Weights of a small transformer language model.
Size: 24 layers, width 96, 3 heads of 32, MLP 256 GELU, vocabulary 1339, 2.3M parameters.
Architecture: LayerNorm before each block, learned positions, tied embeddings.
Training: a variant of SOAP for these matrices, 2416 steps.
Each number is 128 + 32 x the weight over its row's rms, rounded and kept within 0 to 255. Layers, rows and columns count from 0. Numbers have three digits each. The size before them is the row's rms in percent of the matrix's.

# layer 13 attention output, 96x96, rms 0.343, rows 0-95, columns 48-95
095:139083101153145122122114080100143162136146124120149170110118100086060209238163161108156057124146158187103139091153114092100088182133094125125171
100:164145135154108168127120101178134078144128153125117195120198107231126112215045118139133088089106085145138150165084091144123072166095131099107211
097:151115108116132146113127140178099138087147099104171190124082088247171146168025131063105122149149124087191065105165135142167185118092208129138123
109:182114143132143121105150116091132104107160132121182136116171211099219185113108148187164140113203100083192173095072152116174123075178112177140059
096:115133155116131121117123133148121143128077117134118114039179134194137081150100116183067195195073192095095126135194142153115163118172104087117084
082:167150093147112101154112105140170119131135078154136069128113120139089187181155201149108145200104114124069171062109126111126137101042070156097074
092:167076143090125137176151189091131107167115172127167122135138123111146155127221132111165152079173199212140148088115104099162167096100181189156153
116:106162062124150128115075124113150133147150138118149075107039124047151083155123071132043149107124124109173134144079131142126089174074091079116054
104:127142131131124137103134085153138136136128100149070094000120140137121071031138101109172124146094174149104106161193187138199106076229134111149126
105:123137090112148123127160129072153124129168059130123122122147046161068083073230137091158098049079083114121147129117155060106111178177164086160068
106:107166184131134139062127117076088124120149120126205098158165178096085148109087129207055151138150099177155071170119117119077072137116076123229178
085:141134172160136127120154150155173123123168122129164105102145165086077123084104045100158182060084148127082094055179066133191095065141079184122053
095:147125058130130139122119162141106157143127155156190157183048020117156138116177116175164077130117143077182056163150109038146178094130129057169109
112:083128134074087109134100084128123115156099143147181141068147147082133095232098069147131143065097068071085092161069173177121059064145160156145174
089:100126096119144136123169167130132155126124161109071071157126073246078133118132148143169148109228167128161119115118126130169104206101098224138099
103:103147117132096121096162149116173119122129141167151181082105149145111053152165162050108119073181151081095079139065186101102154071125073131204131
099:098115129098114145106139159099126162127096143156157064028110133118125071138170189153062069095192074156129099130139188102056088075095129131098137
103:101122125105121145167141172088149134103156157116088098205148183075065085145115143126172087116122189161127118189087141191106132081098185073142123
103:093098150128127116084098102158175135128120118148207184169204148123112103013135175114059107081142101142054055147156129115217177141091113097151159
104:137153143128116160138135159142126148124100144094138118115177162164094133102074067172144158218106209231131140193105122123137117217120188152157101
101:110140141139137156117154099158121130125143134127189151125177162140147154107117216169149064180092185109106081128073194079203116143156072066032125
110:109139136081131119146176106092134133151160169110125137068125151020050073136144112141117076116110177096134111058187111135118176191059208088105175
102:156138135123104113128131130139153122126101123116135076123234068048138122088134161118187156120111139110072095053132126116086094140114238200142097
105:103103108125154116117146132159148138144166124157028130162202110203164123104160102089115084115056207103145139135099117174156112165131044043122195
118:114145135183120106135107132164126111152137137134156125093121097102122178120010054102147047126147134105115061125185057081134176127157122171146224
088:109158059121113168126113097114141120152086080106069046139086098127114135108059133157186090148119173000153114169182166123101114121172188099140151
091:117107123102104121129161094143109132125135096153139113166120166116168026156137140040181104079105095160137146132061167114094161197252111128116101
094:131182157117086153107140140154107165118166122149160109142094175134150026204131148139139118089194144159123166113085095121178208135152146084183097
101:128098142147118085155151137110128121110131150096029191116087121102167126155149154164136182175100132104100039145098027051086160167106103161087076
104:146134146085111165117176162089131126099174093120157052085092122145131173107162100107119128093100196101184183161130179091056067107106095162130127
098:126075115160162109130100115165172102143119107100127189135150149129113086119065138079201229130150038118183111165067117185088154124150084084159163
100:169136145108121134152157111120119084152113080141148098130134199172114207096164115094108157103071123155157119000088155136169135065079061089131114
106:129127130127137122119085135097133152109137152170121163125073110061081146105090126107073133109120122129056182158089122062105108210121165168109255
096:134143152094114145143139096143117141110127085118134185075097239092172169168150050162132099199113123115119179153104103140133158151180131101095036
088:115072113174088125118160115137165115117083105141093134153155146103062091133178161153083112163131170128135086153198097166036115111137104100156028
103:097144124141115176151077111111099137124128131098129104047103078161124111111128143165061136144173113207119126120247109149149084148158048141066154
095:129141132072122179112132110094168106109114156166105079255100165140155090141117077173133211135108084128082069134109146055033123132137113158076147
092:141130088104155163096143117116087090166112138153095124153128133118214088111138174118164118078123213148159142101226197175163120153089085176099145
089:076086135153130168098158152131092113138133156151181101078141114168129062082167154134146076075206091197135180099188148157045200112107098152097115
087:128060130163100154156143084138119089135130084166151153144171145159070113082146080089154125209126165069121136048072070117109157146124144160101096
101:099115130129149111127106104115131153124088146124203106092148137159080126160113149234162092061167087054103137187124051127084157047091101077096138
091:164119113092155137107155165098120151083095115142081068144132169077138143201098077085157065119157135090126120080087190084153060211175065094091156
101:108080106123147101134094162138103134124147095093046141086117126192113152065163128141088157087171108058170104124123206124252085138074111129103118
104:124091095102106171131143085137089132170135136160116169119117142119046158158124073181132223056080087121155181165239175073154080133104094124102141
094:118133163165110099085118155129143143136142167160174102186108182139101171162105103130206063082114129227157168191035108147132136151128122107167148
118:149145126127143165135114139167153077150165128164231117105184098090153130195175194119149186170136150132105119128174130065215119116067165149110213
084:143144110113090113136129089180160142159141130077135182059162063080110115186108139162189140126184036112086161102090174090164130144093188153209096
107:120099108131108121111146169124150124158096112115118118119084157196116112130187118000112146157093102102107164208141052180143097121100220173063122
085:165102138107120149158158152146174142137098148102140125167043088077040190070103082179064142066140155114134167128134115206116131108167140163109160
102:183133155084117126135104093100158102098096176125092141158105131133193080092032132131130130116146103184022198101152042109109100108091073132063169
089:148154147078100124098083120135122140092148132093166096143165164163138134171148118139168145079183100100179110096223126148173098189160103174184172
105:081100154158125100127140103096104106118126141101136193208080119151104027047134202199185127163100081149122154177119123116135109122161072173131146
096:139137143192140139105108135099117135123103134102176141121080107152137094062078075175164085183118101104124200138054121144195063123067185161161086
093:120171090131129124135109131123112109113140120143140115105150159114043165092169070090120122122161069040061149112121013059155107161052136067097140
088:152141124139135153164156175150124126070135145103156076128163064077117090021109058088161133085143105103179144116085045138093046131126154110091110
102:172147141217130101103162085135166209181147135133130113104102134138088127128085102134116130078154126102161163083139145119145132071154140078127135
111:122138116155143137080124124116156136133149116143112184117099127122129152156072175054071006142124055122082196040155165135159141147203114104205148
100:163151120148113088068147128129161144110147125088113098047120054117134215164161124076183183192103081140164094085089205078113108139102074139169191
099:147099163173125158125131142145128130155097116178115145094187124116147110114056129162129177138153178171190095057104163198069122148078158184155136
096:149113117101124129091150127126089157136128101140157184123102093144072166160121101161067056067093162221127070104113152079134162101139157184170049
112:116121112166177150135164120095132150130099113110129164140087172132150160086128207102051216166129210173147092076086092115081053069130182141116223
109:141109172118147138155112142103170182123129120132172173148153099154138107125231086187134107236156181134067091180166137195172080127129117191108177
114:153122149125121158127173163155128136105142089153159098067105184128077091163164162128151060174093104122183178157085150156116255199090076161144180
094:130107118140176094101068147110175158080149130147106089141111179151123105172122111042166184090140159177083093171078115124100178018131093183127081
108:086133170131141126095165106092161124120143141132197043126042060145048119131114145149150121116113147102182142065101065196142107169142152096068180
115:110110095129127120131097177116127128113170144115085067075152161071161160155099205123126058055068123182194101178125083145222078164060126184136135
097:117131111148155140122143141104097135110162091161169132042050199136057144085083200072160113114139176164122130173080142041154123135166126173024142
095:140088111116071092092133118116124140163107128119185173210087175096118075100157128066195111169107123092164056087156054133170124194106150133157103
109:106136104150144073106149095152067147119115146104093127158109193151113173094190249138164083176184130081151053110156120148137059146162162168115122
102:115149142096107124116143130117147116123124116144119112183138092174077030144171074140109158141049123113230148087119093046167156068169162164107186
113:137160140134155144126106154106133169127121193166157137130099079138209143120144129133090067113023135082122142149173119077032051163163143166124092
114:100101126143129138097124090108106146135121132093116085186164035069095178154133178086079155172135127148100208210079186189178186148174100206139151
102:146132141147098101115118102099122092115086159129182060130133110133176241195158142086150104151208127143060054137123125160156076131162138083118058
086:141079124129133085105119133123103147127154132081088145171122184131082129074198079121070124109094064149139067138157090157174158035102140112181182
109:109123106155143149143135136117147160169128135119113163144108132027091103152153077091120119126118167039130114090046168109191136041101089192072099
100:106125147169105136121130096094149122117154162109121164133159117128098081141114000123185115189232148166127123092206119137078165142142119137103070
102:145125142110153154086143166108077170158157131094135168079073111107157145155199138212145226134059119200098148101116139114168133190166173141083109
100:150147152148165124096129152171111112134083115114152229103151041073113088150177170091123126128125157113223145158153093149143115079156108092148136
091:185136128123113107066136101140143137133107067117170160125161100163174146117112114069089116116099029137136060096123132217072149172184180177127157
088:107127152123139147143089118128082133195115106110104130114141109080155166176110144107104119153050109123185093210123061074124186137089081176190096
103:114150101110139119108142072146091158144119145137211082146070108150097115062142114068192162079103172170136143168161206044085164170141164110072153
104:133114137110134137137134133126107109112113119078047159125128142124124218131129143189121092179163076193255103211153124136119109074136107073115139
105:099089115094125089094108090111102119113149119108206055134077098072124085094115173139100199163111044115129141161178190145161200126106211051099108
104:146147126096156177094107090202111128129124132166143146201067182098184169113158108063145126128142134178106108164144159170146129236063105075137103
114:135114114142176089090121137110146130149151162160137119064146122146101144110115167053086161130168124054088188185140062051145084209144091131225109
084:114137122167137110125085085137158149137153142158113087154088207090128117141115160147091101171157139140135116181148076087205137134240185118137163
083:138154133108146115111127083091147072129138173193148212095173136155096131139108080116173140226112114103082101126136153150094065129122154059135136
094:149105143097053121169124135120088158149144100113150061104119145182188158085083178176054112164109112104146145103130138054141238117145155178137103
112:120124099095142108125129122161151185097119156126171106046026156140157140144127133111232218116096157132136135144164055174113120097148107120234202
102:117111121096116159108106123123134156084111140139109171078116147101152238003175087149163075069144132079120187148121110098080118090071131116105179
098:111115143129123101108151165152147133119119148146224083082178121107194108067162057141085070125208133228127166172050143147132088101141166083102151
091:103120105113105152081143137125145126094148159157056048135119132112190115117150105107128072172120088113092152181194168086202150106074211117163162
106:131153097131134161133089114114109172136156129131063114131153102143231163223232099178128135089150153119062179099085070188075203125136176135141138
084:124113099122137167114145109125138146153138108170085158171154130089162115130111144132106156103222211170168177069126110062156157092201171037114129
086:133097111134134146126093096160097099156094148107146209103073060175096164142084122093129172080216124194103140162139104126116124127073110053083134
099:147161107152148135108104105123146074123137168077215229181211133123111148180113135083093158113132171053163159164192149129084120130090122135105096